config.toml
vocab_size = 2048
hidden_act = "squared_relu"
positions = "rope"
init_std_up = 0.0847
optimizer = "muon_hyperball"
learning_rate = 0.00524
warmup_steps = 136
decay_shape = "linear"
Each number is 500 + 50 x the weight over the matrix's rms, rounded and kept within 0 to 999. Layers, rows and columns count from 0. Numbers have three digits each.

# layer 5 attention value, 64x64, rms 0.0596, rows 36-63, columns 0-63
523511486556500490474444520439492575480541507503486518473459461533430548569527419457531574477519510479496484540530536529525461522485476434548479454546502477505457477499523453525528494549478470
418542515430448471485505596400538497556557546450425546400479444497504556574497503520510526504558540555497522477504479552470585493443519501503478550510464412499462503525607474593542483587490425
592512484501458520443497486558453417482553469534503477531522476490597518458507542474525555474582517466465467571533474524467514526544492486517514429461573456464437518496514486528516457535479505
502501531422533496497491522531486428489491456489513540507459500517483461523451485431533512477568534568503556543509536537524500479528530576427512448505458668423470496394542517513484475421467478
446424527527435519445537542528585466497537538548521542514365465551435570499500495527470552447509524526443567463531403504516421531534588523510496487566486549459509495489516529490488446543500525
485484516480480497467450587419648479523440448424526502525506457507463512491508471517511442484492602579487551496493468434512441536597554523512513470568478479532444396481486532489547521479581517
483576480494508462530554477474598486457512438460558416503486534420495536418541488557502422448563553468493471551533483576535547477596430492552444443570532483492551500522447433478528475392441488
444445578546491552454463503550497493493559488561518455442491417500548550541440447463449536520526457443514538529470556490568453557510499490460468458390482505438546535508512599484520486547516491
516497526521460394492561490541487448431459374464517418585533528538476470468516652447470563529478531484471522496457477469529548482526492508486458572498513515541494554419439448534459517449523486
456447509511463550475449513461508555540561479436456528490525404495487465423515493589489479426466518535529397458528481596482499480540413516503457446535554497503373529481439520499573553479510542
514427482517411466529412487480466540489531515546525420487466486569467485447509525404544521419489435472469487499490584540506509470502446541533557514414547414569467470501484421516525456538510469
529535479458511445540476570504568541442475580464592553405408495387469483457520502437488505508453549529605526560415477540552522520433483464536438497555506510448553433543581534511497499559537506
479517500548480530416475529540511516433458586518568481506553520471543471451571432451572536443535459440546450513531496384524522395396447453484513501487420517518485560477517472535539480504498550
410435505450419445444526560482489414581553447515514533612482467546420504524507424464462587567478458496570500509468533542521454543513456534589463404524552524424459521509641524621559499546463486
438534459533507411532517386534514421501523513566497462463532498449486515558500479552530556533480541497553466494553494543455488508546507493462575480527521472493480522404449440466546532496421516
385555488487419503386564527522515488496548526500470406485474562444585523471462548433450471472533456517470531441461565595528519594509528507641462542479580533525486488579479418575519546512424483
458559550509473499568474566539527536526587435568534546430526448524577439542510499489446523504409473598588510528523517481504472551430506525559491563531533446487548430593442436527545447470502509
572541492564492569554486504521502511484524507600507520502471452547491533523459563547590471541492539532531557516536585465492437389540474489504462470536650497436506528451498454525511572465476444
533549544543540571552509462516407452409448491485521451466569564453458469436443504527469475467530523504493444587474438490530502486536493456502477463521530528488446544531445473589574481497405470
501448549474471471400468507432451486534540492568483513452544456559489544493475560539500498452525461460482499470480597569512509472411521563514509528528500458559501452511485474516564453533472610
448519450568560399384491569538527476426532527497596453505552474516459473538539540457498413500523463471510553523483494482565503543589512473561455516503580520527474511488463571447566517418518515
459476449450511513556541464546367472566518474494425484492555482528502474507516473602529477507620546475485585535522572523577500483469478542539487533466483475455552445416419530505426489494469388
506565502506557513553526498436449481509527602501500508439503424563463436488504520382534490509573496453568510529453503456468464497539536514497567457524512449546533532570483525442446550470482503
476534545412503395525409427523504607536491489510509557536531475573503512486611443478565456534500467526483500452418473464495451455465478519519485469541466625534478446571518523468495483494486533
546469512452443507501473536474510517514557503476486492507468474480494464525447530481481610488491494412491472418558500495523466516451493551412533562465496508455411507544541416465519532505449476
413480547502618489532441558489554565568531533436423493419500387525464499477521529584545458521369553503479546506549533496458451491466529566525560505462518455486490478531439439521478535494496495
517501523561551428467549473508571550469472530484562497501559459502521456411474524480570503521556491498567534569591459513551505537504449497526412496592509436523457550502531461424509520523497512
479505459497534474507520452459535493406489517511528518485525515552477497492594513465480377472560561437532517431561465443516539557550552498512583439516516528553439545485490576461445465461566615
# layer 5 attention output (transposed), 64x64, rms 0.0731, rows 36-63, columns 0-63
470505517548444525504405519528463471510467587492505479531441485511490435468469481532480473507522496478558470527576532456504503452534496498488420540496503539530512493489539590545468566490552494
456638544591471499497476541546491484521483478484503495510433492502477481442599503543510495481485481516524398626586560511469491503615460496519558552540590527547488519505591582548497573418456574
462470484473486484498510495525475520513501475510513538422543534486538541573565461495430403477513511491556435445560495515482530495551556578478563502483464484596518505445504502517536479539518589
504542442484457447398483536515473520462609518516458497461591487532418511446482450579514438524469509548497511523440519539512558512510580506435555511515532511515486478470522503503517545460466465
525513529583560448524491514384528453541531507549431404456533488505536495443567505464548490484442548477581489558572577495421544527492540472440475539468516501532499456488498525531514488543558399
538529514564467503492548500424391500481506510528507493607496507478433449462589477543545584510524491552512458479474577471514469544491565503472479532476534581507511538520523501546557482533572453
575445478502534496481571527515467554497448439463505540460500529401505470628466480500542453478444528575523585501465450608540431510593577528491515539448508500565486548490473525513447537582416466
420528497476467469517438361460523462586519577439545532472524490558463500499526468515585426507481500500488523545536472478483497504547536496467518492498488523507462427481469465493579444570559529
471431472490488555542507508420482549476475471498458568510549511486588511545499495507457515503506472548425514400485516532471547571488492498514514424511485500414479561560456500470486596577508467
510519498574467466501557439517540459521427567503500458451503495506499511493514535448512570408480482489460492516473519528557397492524490511517479539403531543487532457488434552543527535467572484
513480574508460543524407521536504560519491551487605498500587556506556458503457443550495450435522500476486435454531428443398488543520393505529457529558501477492515525535432473444516502450598524
578563492503495505464529500498552516462423496442516472594448560412502519467503480493498417610501446504461584580562529497441454459476521528487509571531531502635471488492589498495502536510477421
433508459402542553517538518548511527571479582535480508514426523512483503537455503494548468579509493498486486553523525524429561455497534461556446500571526489478518489390441422435484508417573536
467495508607422531585525455412463457469533585483544463418517439527491450386542435488507464439472476518508531524602484489556574473586572512473530541572510450536573459517495574541563563450494500
505425488518502475420521536559479474513538548578415540425487526490606500510494433566439474448463461522545482547491410465593482425495533488528527420474529457498490555526505556559496533485517499
472517552535600640512384456495507503518440457503551517436548499473478537545477481484542502498380448503538541453501477519481559464619485441538605576499456449519453500485452543520529573490562472
511501584565488488586464458494521393466444549471450513506430556477416476463540522485533498477548534437480536534512452527535477420527420537523520537537483479505549496575546468461530563544591519
465436488509470413475488476462514435476480573482504541507543517511462501447435525505457468474506605517520423473493506409611486494495535462556563527493466551550566519441461501429392451548502459
552510490379483550447498517550519513530511471459466598536536531485519517596454479480475440522504475510519495510496528561544443526514604513495510543452462463516503447458541493489492533488464556
481543527573493557511518462582445498515494541520520496459554426486498480546487493457500443424508515508509386440497523534490461478589419407519432463598486500554519501535469446493510504432565569
454482488417468556463500426392422471494419467583497472528534542468543522568434508471549427441555529483495569524449495456437431450623573494477502520443474533584508573512568510558457446526587455
419493499485491522540563504560533561481553514422599555416522481571463506494459500541416526470518555602457492567431486480532423468562476466404521443493416544491453509526491495462466464536499575
397457447479499479521507517502449495421569506516599553567475507532528467558485460533529481534535508435433441552526453479543446484498458497512466559468506472519494568513575478519527468444503513
527525475520508543527510506547526465456551501486592485455477507413486537411429468482574486474553461535510547496388477489487518485437522416477369502570530438367486479446540507523500529528520483
513568478525540528479512514491484537488519517422476478544559545542521518474489591474467503444510560492525476519588495475510541485539393528559510417517539508469563446457504448548515585491569516
540470540540464481493467512516558438460460451537510581539458500570443460447508532556548583450564515551503477455540515466542381427432380431502543486503572490528487519506513483505533485500516464
499400462501502493462513479447477507495493526507514493521436470465543450527517447459486509503470491429481523474447432543465493486526511444540455515465552564567532517423555498470454508575480528
458412449489541521470524480429465527503535506548507520490503404411534563542479524497530501581574489440536521529382547513494513523493523499425452511509549522461499590473445469564488421522548426
# layer 5 MLP up, 256x64, rms 0.0849, rows 0-21, columns 0-63
553477413448476568489484471490547499541475467490412590520475551467492514550416566497443514439467465484511506562448552410558480478473469506530460521493472555543523576542548515528587500530511449
500451549502546506389502396543486463437545412579507502520472588418508537570404450394473469542543435479485423458505512381474485492516473603458579449563595479504596437551479440472461566521509594
487493501538483492522527457514569572418522551427496539426532489518463390570454394404566510521535519507579584580578521494436456550443530502457490421542405426516597518431529491536448465488455447
494460519447464519479476491556507524479558485499423475567508440522549473554501522496541470481544536569486471476505496556483539621525471512496490545511569492483529437469555485417515477464578575
461528560485477455527578473406526494601469484519517542524463553431513446555484377590454589442453580527471373594414444486526451471445521468539559517610536443587537471407422461461561543365524461
495429451432540481511436396588494489496525563477397486573491496489475562580415527502424557473547504486495529503540452427497486406553590513526494423591533589505410505574575423558432594426522510
463469447565467533465606448613476550480547470487468479505462589398579458591445517548445439511519517443479449486612507453529525481551481562533498470515532536481547419442510568422579503489481508
471496442564627364493512491521506526532515597581365487485446518433482361559561471464443473491522572431451523521482454392524502446524545454523547428570478461473537479529530393537580517448439510
539481557547513405465490483467468439487522493524562530484522573465533510530538569412513433479504458539424550463440544586470499489497472443526475487519461514524525536451529483506576496555494483
484466501497457384500403488581419586521558455432552515564431524581469541591439514560487412481509560518499472483566485525416508553539495478350526478508525462526585481501506472517537485509562553
484401524478541433481540472423479589530465390484426445469434588524535524560396591490449521431540467431591502489517481546497484536482425499575472546562540544529490437578600550472545466555518450
517456485472529542520467467502512428477484505477563481483570455527535534505486537503467546525452515489512529490461454519458482477484437523549452495470461509584566477430597513580477452497525544
460421522526476546563528605469588556456490504510445488476478517526486516501446498528479584532448478616407448572463492479435428507429425514550543534590484511578490513562549427529587493482433611
510528459531431467542525577487514531476505470512524509476483470547440399588528447499532484550455647472491499531442427504531531510484462471533431485507456517532528504463440487435483520418488553
474538572487418447658502465476489484459561566432533430430576425505503468468471517508539452474529531508422517472498507485433451555448468530454437416551449473547541421489479437413578440495562574
494527566487562457484500445565450501501534544471452513450431507500570467491514533503331454397462459526521455408468494545400441508404609521552526501583583551492459488500475469509457423522490552
393481504423455428561529563476488488410449530521537411513484597419530371615419556461424486421500542506587428428560420558506480563503555504436476477542489496497506494538535539546474531424518409
415499482524479424533488452399477451499489549477446421502535476578575554481484504574443545423444434510526546552512512523526489443533478405535512482540505476416508485504563467425444498468467486
498526627427523513488485502506561565496422497519538466470529491521552526468561427517548487525467450555440480503466477494526447493488528468555447523443514580550517400557467482567486518449575498
468519465516519555439461511485543479515478435536537445409463526529610460512579470431384436443480450435470504514440457462497459459464484542454525411431507463523587487551468588435597402500512484
481489522450459511517535506504544474463519512556453478504526519487494500469550550469582524575481530485567500547539496520501421501478432465558462466459525576523475447463486433549514463504524492
559537506495535507557467435451441551528483573548521530513479565568486496539460617485428580414461406503556579469579438462425451562479515448438518453454459500461571577479564586555408539593430530
# layer 5 MLP down (transposed), 256x64, rms 0.0849, rows 0-21, columns 0-63
488495550509527529583477476453403536497468569532589528445534496590525522465577422501507471482513570513521483493486429466493552536550562500477490479540514498511468451571494470497482478420496553
414504508462506576497421568530529473508563540468395538475507542533540537505513454482362422426581532512406531502564548541602499463505405503497445534447530532588533497395482463549538450476430545
466488608508457556426442524560461492510522474600523446486585485567506468558499543552431489568515628498562421560547557445530485502470503533495409536449504501458400411506409475591562534520578469
581466424552499439481511513518566559516491492489494547487475484499536498518440493524477525511512510462457463553512524485524512610435521518491547518587547503554466462530514547530470537493604548
564537499558552464407483459561631558407437552473498390466533473527469436489540509479524462525535461664484583446526522532518527527500640521484475540483528431468464533462433534560476466492570518
532475581566470470479604509520459472407478421517502457487573438483388665436453514545565454477502442444533396479433548514476517491420490540483519460479466476471520486487453573469554593588538526
542556429477533514547491469588496533499448491395587516538602590531559591487430440437541475557480427480474522536509436521489520571546498413425459478386443509551505463445481526477551522453455506
584430449560383485454500586478526541479588564487488487548459512474545462581457491453393536494548458485450530499467507526432518436558514435479523584483553515559501454465495669521388502444512578
421446427488515566583500444501549519498499499477464429517461449466493508474422466491510564492494508471493521498531509373499532493469516490436458552538466529495493455510405508479458463465545504
526433523469525405482491523521525496517402498550482525450423589539532427537494576366506575391528491546468448439539548393462497470429408530500435452476469459488587481513546486479579508475464440
526492476501396428575558638581516539460542536554506392531545513469507602444526459474528436349496585609497474441461533577502506489552448520490568482415502575499479537564440509508517539537507504
477562475468553500526452491504471510492474466491507524535492600471529483517531479457611467435508485504562524549486486516559566515567587505451452484506439424414507556540519546447545472480518458
516505519479505422442524451552475415494451496506538539528570495380501487471479567525558511550508450458617417444573541546532461566459511418477482376427477552469481540477448485456469540489495476
478553551515514460525400506490520527428489451570478489485475529515533474547444449504527393410488458482425498529533538423438459468506463562541522558521514470561510503410516483555507527467565425
494406440561472540478419575484491498475542405597514424451459487496515546477509548501441530495544505554555557552538515514483588458485480481502501457552499430513424563568632538503474449508478446
572505538469505483443488421506451406531539464517506553398517516587471434422452426540608482573485584499533561514535574444574415532546464509481436501481406557566539493453550415489540553536519441
477484586430546429363460563588525606568632462460467469437503540469526412496483549552547396489388481517512526477615521414527513505479425544491533501497528594489550488485551463497461448516399500
451420515489506428476529509582514520482455523507461486500479542559503530571538513405474487459497514527554443554515521464529549448454535517513415472373520532514513528478473436486585539546506504
542441551487526497593508471442429497462499467559412501442414497485533483615526477544509567505457499533592464551464500504542429485499491515590476447516549462455550423465552495581478512471491557
468481442464447543564460484533609511454594402557522520516402483505434471406435484491453585528509453525540524422468610473517554513396536548511472530497458532433570466527407493448537534520468380
447551463535542505496466463498442434551458505526507389500402532534518550515445450493467465448468491429526536502494467419524574468482530552521517461500548488484488486462585518433511571452508449
484481468534637512492517462506547557545543544538534517540474494385517399518564487438510525505549513573469607457546475474430531437513490388573450594550462461464520488585521445482474450485461476